Part of a small language model's weights.
Size: 14 layers, width 384, MLP 1024 SwiGLU, vocabulary 2048, 30.5M parameters.
Architecture: no biases in attention or MLP, untied embeddings.
Training: a variant of SOAP for these matrices, 313M tokens.
Each number is 128 + 24 x the weight over the matrix's rms, rounded and kept within 0 to 255. Layers, rows and columns count from 0. Numbers have three digits each.

# down: layer 9 MLP down (transposed), 1024x384, rms 0.0352, rows 86-96, columns 0-191
# gate: layer 9 MLP gate, 1024x384, rms 0.0351, rows 87-97, columns 0-191
# up: layer 9 MLP up, 1024x384, rms 0.0355, rows 87-97, columns 0-191
down86:117150095161104132119112165093131077117126120116099137145105170137147130133137158114112107131142157168141129124124097146151109132142155160095143130121118123124150129109129149105138112099135092099122138184102090165158148101144153123122125156118164116091117107144128100134099120179132114109133060148124104098090102110113154102141134176135181110157157107083170147158080151133160148102139131137142097111124164150184057132148125151055131159103147085082129134103150169132093158137144120152114160165130120094163147125090120087122101100152150123151134121126155133148156123124134157105
gate87:115152101135153095141098140118166128161089126110115132088131125140139124035125146126159079121097127059146142143132144097144153084126134106114127136121146161153108137159134148124084099126185141130132161117095112125102143131099151113091154132126157108139126131123120131172134100097177115166080079129122116134117140147131123152176111163130142140096108136099158126135122163135141119142146121130076113104145096094135129132101127132089117116093091122160104116127117118104117161087118149108158176091115127119120101114123113112139136203151100162132111121133122092113114146127097115121
up87:144110151142094150121129092129126122123094071099134134124162114142154115106090156131143126110126142103144136109084119093150142132076104127147136077137152142175127141135157159115151155129142158101118168104150134135127156160146145095149137116105151124131153076139084152173125114140151122093138105144101132123123128130127133097106108153138126127161135146139171130126110100127147118097168133129149115136122134150070145115143115140154096131073144101112112118143132143137133100174117162142199116109152126109161100156133106140080106162119089096153156171079074118112111184117184121119
down87:118095076151148107114181110085132136111139122089110135109117121132141105109137151200133128162138116112123121128100097126170105084091121138106152105168182172153118108124125153120133135132171118114111137111117130141150151147102113123141112119111149139124131136134187118143137085105121092125144086134135146131119102146118094079122137114104162108135131135168115124138107142140127123141137157149135190097147116116142119121151150118125116171082087128139126089111124131173126133107157131085139157100156155125135150088141118156120115142143124121115137089148086101116114098125156152111
gate88:163096121194172085156153136160117100109112117088110113136072099127164158169130121118163135136128177148142131110115117089094124160117105100112147107121091117120154157121178102178116133140120139136131081168137155129149135116166111145119150144094132109121127132148150122129170133141164106147131116123122150150175119144152110130136136090144173175113074119101113108165107154123072136118138091121094159138112136140147070115133125111145102118119085139154087165150106134115126117084127144099093160152144170130111132124108152094121149128113078115132136161112140115093134166096107148122
up88:153181149102160131111114150157167110168120197108157133126116154112165160120123137130148138117102114105139102081114134130094156140110139150134107115059138090125074092115072093103098138106110182142121137132104141146154104082117105153131117146122149125136170130141155094124127143150158125132121130147092122167148108086127121093121125102101160100138116128140100092134128148136108131146104116154121110119108095144131120133122116107140053106095109096137175128148142131130078119152148187114123129102126162151092144090118172156102059143162133145156125154130127131097136099135073120125
down88:146126135143141159133089126139174082146118131170107140104129153119141166144108088124150138110141114187130160123089108102151094107148145114129112167148180068093196147119161159080107116135122104145048128109115153129123138142094095114103116144172105089105152151123125125123110120189177079127147128088100167144136127126120126101182158111144154091145102174132127065119139175105110136112143104084145162141102104157123121155102101113149087135077142147115137106082167151115122173087148139138128158124121105122181129119160117119155112137155082105154130162134102147140123105135099150129
gate89:143112168112146141118137142165078133117164141099133127091093124129105153165124108129150085138143103103103118107140134178120116116131157127142145113149158164155143144159133107108063142098151103166128151134150097140137147149100117133132148134100143105127123138111110135097144139143110099133132135096130109124064114125186189112147137131115139119094125141112117144186112157158119157153122158067108141159162131174124146119119116137098106110114138135109105165136113133155102129158139144154142143134133154111166189111140157163129113151108142130149107120124124104113143115145119146158
up89:120117116133089116158160121146111111156156122129164126114157109123163110092143147113125088159104132126083124117151143158121135160153123149153117159135119146130080140158107191131152084139128161099111097156106142142147123148113129136131111132121115137120164167145123124142088177138141124169157129111150148117149137152111132180119127139141148106083097167146110180117153124081130139141148143142135147121109148107162100102117142108131135127104104170131125136158118146125146094139122143150122101128165116122120101159126128098128115107108146118082154141128123120129123111154155127122
down89:166134147130137129136136154118100109111160121117118121114114076118163169103113118136116065136143111170115125132168103103155131128127138147092113117177109144118134085121096144081118119092122142137096124142145140128122123136142157158102144109110128143154109103100140119117130122149117138132137113113117109146096142079149125133161092108172128139106131122138168166140122127137100170142141138129144162167134137128103066160096126152100148129150152140105142149142104110182119127096231135176138110131144111108147121121112111088135136123134136135085128095120162107107126129127154181158
gate90:132105172106128143161173094065147126089147167149180127164141173129087129124123112158107126098124156123131074117113136150090163133121142143130149133140133103056115164123099142129140123142113116096130075077103157117126151121126114123179160153100183110124134129127137162138135126098102157176135165124151085159140114120097160102133124134085095124095107147110161135123136135089155144147119155133081132094139111139142151125084113124144081145114135146096107130102160143167116129149142128078109131108133145084129122179081145152062094136091115117148091105147119101102146146118127089096
up90:139188131103103100146147134144122133133127103171095141114122094117117095157120165059099146142164145120145113130116150105131135068112164170139094118176141123134131086119160132164094108078108134140092109148106108113163106086088154133148094140134087145108137154130145063125161149137184130111098123115149142135090148141134129180114162127135136142149163103111128124101171116149116133130091125151133122158112123146136140135142139096106129153145138156153187141143145112139125139081111120133156076162130174139119126149115164178136118148127148144149137142122099129155143115150138151160
down90:116143063142148108119112150154110114165112094123102113094091138119147128138107143099121144147131104138128143152145118106164101152125144135117119105132156135107131090127156094130088090136120169107130153116145102166131172102144145127144147119152152159137162155176116142111121123112102120133131118154146135128124156122162100155114139155159111091115134144103103144126114112166136109150132136113097129115122096143145141104138140138115153145132118125169095149095150118111060134138122116128099082091118128108131179133127135121162107170163086110116134083112128091072126107140154190149
gate91:102135094160114156132162141160113140105174138135141108126140105126117105157128107147111162129138121163101109151148112162169071123163138113169122102159150144095098136113151138105158141145123147116112132116079120152128138145142167151127152100089171127157191180131076134138136116117091113123096123096129130135145128148137123139121127099115142113097116163099125156158110138128111120107132132146153162123092138133086150094120095104136111127100132096124125177107141114139093138141132137112151128106135127132124113077125099131103131129135106102115142163142099165129132143152140143139
up91:178096081133131109110102133114099143121133144150118132119146110103123112077121150097148083168102098089143131111166154079115140167105123149127121167122083126141185117152121135125163118130146120098098083155142129133129115126162151161149120115091156142106119131108101139090126143146134136112183163140162169098149141092131106086138105139143115137140135132112112107121125096109133123124104111123114121122129108145116152111148136148102139103137094092142150150145109127124114111168111135101139147158125124137116125089128104145110095116105129140125172101115157140154110122138075129133
down91:144131110105135088165126150127147173140137132137139181113130157145117092085148136146158093116138131088152090131163149096077125138112118143099140148111083125101134161095116136123096117135101124148062099166151179090139112164135140133158115091131123133108103134100078155132112123089119099130157086138121141108110142147110125108153092159139136183112098115107138118094107086122112140086127156126134097084099103094117101102146106162115157158096159127145141157114142113137173150113085140114179135123135157122167135116134150169163109133129106122151120125140120151114097131132138134093
gate92:131124134085099084101159165142147148128166151169127097099113134133129144154113170178121124111170146131109083090114135147135103110140101130105103129111102163120151211192168089121148108138111159134161163126143132116117127110097124139127145106135193130130132135133159116127192131121141133136149099138124135126117179176126116147176139170147120157122125162156116095135146136164102080130132125128115129143115103129126161140113148089090109110144129095138103116145152171126154120086093134138106103129142125138139109140107165197133126166187090089208160134133122172103130133103104135090
up92:125151145157111149147139094112102102151075090124114116111103121136119110126113100123155147129108156104113184157090113127137099134105101167149117119099122131134137086130131155170138161112133107146146107149142101096142127190140109119102128129146111158102139093142126133102110081104108105171124110134128094096127082109099121116103113137117114122175130161097137129127141096109107136127104139117146128118098162111141096096117146098122117106140092148113156115134139169149112090131117067138169116101073089129093126104121104088147144176063102163108082150158146109104135140183134079147
down92:137115119118180132147162093143128124138082113140094117096133149163098125088188158109152172131137130080153165129068155095136107105139110085134130156121118151096090093130138123123141136150111129161162097126162135140105124167110122110143144126126137134143118102136136173111113161136165109131094115179146182131135100132126173125149130152155109140124129174109098147108111122198172135131153118161124154143166112162131161136171113095137111096113118156104121073140124102127115101131189139183138111089157130130139123130149167094138124171134104150145161104114172119107131159143139138118
gate93:148114097136132070128079157144143131095099112152152128146134120116099155131074131125139140086084136132126130126097109148138119138158107195136162194124113106167144078127134129105135109111113108143117106076143132187140124129089156130156114129143115111093143139049107109061151121131134123115109140097147160152121120143083144122100122159164097132167087138159139130124077139097115100134154148115088117147133120139131158106106148101132146146082157126103111157161110086116134117107122149131082119130140072126135118124091153137144112117125126120107106094101097152155065138171145158156
up93:172132119115129141146125126156088084113153161123125137149113144148149123133109124122071171113091135123131110114083163139114102198074166134145109074090085149060129131126140105078114097139091147098096119081108124141115154144096116090136113134120169132170111136139163138162139122133144118105127158207124134082147098083096130141136140123130141112100121073121136117133116098154123120146070118104101168090143148150112113128127175132117096111131123118145141203136144155123128131155112088111110106128096143109091095154166171131121145109134104078148124141115125134159086145142152104097
down93:139093099108075146138132133091097093102133132143122150123132138119115097141115112137151136141114124125105124144118081156105102128139115123107164126128098149155119094082119123116105132138088097152143124155116168151090130140152184132123131093133136127114133146140117069109144176158128092100110138162132138119143122099122125071167132154114121129163135155119169119110129118149163111114128125133077133110136115152144116146139109153121136160124128156135163122131134155151093151092130200166146168096128162098148132123131144116105198138136114150139096097123132135173133164114121129148
gate94:135152194119124138109107122101138159105144108108129159155108140117122101119122133095156106129158126096095123127146111164131121155104111107130144128096130112128138158131122149153127096103119160154108113121132093149151106121156098124086105118165115112128101128092143149118129126117113132159141152132159156143145164125136153143138218129122143089087126095103174120108122157133137064144097091116103139143125159158148124116110134139102109149088101083104109123150153153126169131110124080165094142145135137150105135102122124115051115092116140154120119150120148170123130109141110137147
up94:162146136127161140182124125137142108127144148141103082121153124115123139124128093120122137108113153112107094162122179130113131138160156110109163145163106126155154145166131094069100196079129114120144168128150120099094147122119156155137092110131151108144109104123088166159094108141138077113074106105118100122118111138167135119133100128157094148135150129105090157149108114140125104121141143140147129110111098137121116123175114158108154117092128118136169134086142108127142074122120151087133133132112137114099089090127128155153157144153111132121122140130160150149142165096091174142
down94:116164130099160102102127098112124109158190121144140121143109142126088156144101125133141114107136183132136138147117140082072124160143155137123176199133130106119149087128136118117098151152146121093107121134113132131110141152138159154106146135112100099113136097112115129124096147139096123170134148113088132128126097113106149140126162076125100153100119164131083117142108176170178121121126130116130119097113145135122125127087092083118114116112089123175115132072160111086150153120107121082149114130120152118145131123151113138121136062135167154081133159117183183138115132089087091092
gate95:149115088119138143123144137127138108099147149180085092130117081118148136121184053101121166134122141118134125153138120171141132134100130102094155104168132147087137144154124140131133110087119174087117134180153088149127135124065117132144162118145127158122101117113122161128116157106130106091117123110133140125103139139101136162130176110085170121135110127148110115130129114119126136160105136155142077161117145120119120110112132076149093096114149154114150160149143076153161132163133127157135134129156165143148140122083122166111122125145114132151105187091139076175107150137097130139
up95:130138116108119094133116142133111097143112131129180120130116143147095136141153107116115141121119125127141126144080106091170116109089119090155122138157079124070182113125159117156102139122114128095154141086119120087110119119117130105123149096131121110135118092101112137143099157132162106091113130105122106155175107112144112112062158101155130126127098089137118134152157123139126152141097118094078121095162145118121119101136112119125130117115143132196075159128153161152121130172163111092084132166107154130128103075122119143145159091123107101140144120111149128105068131104124126096
down95:149129126147108098155110096120129141117111126121125097131153146138140140143135134137136156109168121117139111139112149114102148064136154153180152117122087129149146147136149106084145131148093102151128115110129082085157159126140120136131137105127132123136177119133186182139105113088073156114058141104104115123177105095151106117132139125129117180188117124100140140129147124117104137111129163163147095103125146143099124158122111170119154101141178124121161162103131098111105136139153136104133156117110089113141106148108110153144110145126120082158144156117132117054127110179113117119
gate96:124141152146125151106149131137150138183154111131133103130166155117156120102139126150075147143096158123087128074142120122157092137147135137136116117136083139131136063152188105111099130122156145093121109104104124126114101095110130137125110097096114114092116130147095126135150141110120091135099060129097108111143156142116130081136115127112140158175117134113097103145134113095127114196091131146118124124120109146148143174158162159170154143149170096140136153092119148118120141134099110144141166127156116188113138137182110095101148176090106121144104112136120162108109111154109103044
up96:112149158102153129103154145133115159125104139140148184169114088122120142094129162117139141152136119113090104128103118136137170096110131098168101141132124135179099142157203142137128154148154131111106203144156107091096128100137125141157081152132080158154103095129147129092090130101090115158110099143131076122160146116129093107110147115163113102137138142180159138121122127143154099114135106123124107136086099113098105115129086083097097117161122126104088116125128165125120138072104153153163140124126084128165136085121158127088142159142122130136131145135125145133165139140157126124
down96:124139119143130093121178130139146104144158158150161120123119140130128104112175145121109121136126141110141122113103161125111129117118078141168143196104114113148094159150177118115179163135141142110165086117162160151115092126128135157128113149114075154131088116189148135135113188090068113139126099128097131107171146143151094156127148154095154151129123123155131127079122105140092130154136099103096151135102112149107114155145154118120131170121163093100150158104125117137145135102134124156134159171151080095135102074141091110111118154135126123107099125099152109115164113127128170100
gate97:171142122152166128097172085138171149130147110133138117130138119151145134151137160109119148138119127152133166130134163097147150093134133130119109118141124115134107141121104114088083122145152123174073160183142130164103114103120126134161092120132132133098172100156135105151136145141102165145133106135150136157140126142097166126137121146086086129126113172136110083119122177108094126114112159129096138140145072130150144115132118088119097106148136073107111124163125155132145157097173123114117140144135081180114139074093100170121146147134131135071096120138129133175097137120150110129
up97:168094151155157127129140099111165186137190154141184114122122146111108123116175145156124095136132115113123128123125182137122114083075151091141163167143110118153136081174169141101150106144106095143168126151161142132126119138148100142124137131146116129165126081137181176100113157160098115134125091140156170128172144118126137145131128127095108153139156112124112127118117167123139164143137158155113150096135086134119146112137157112202076128127121149126087112139117125133191111161138132126138152076155119075111117166105138144108137118107148146110110126093128152100158112108147128145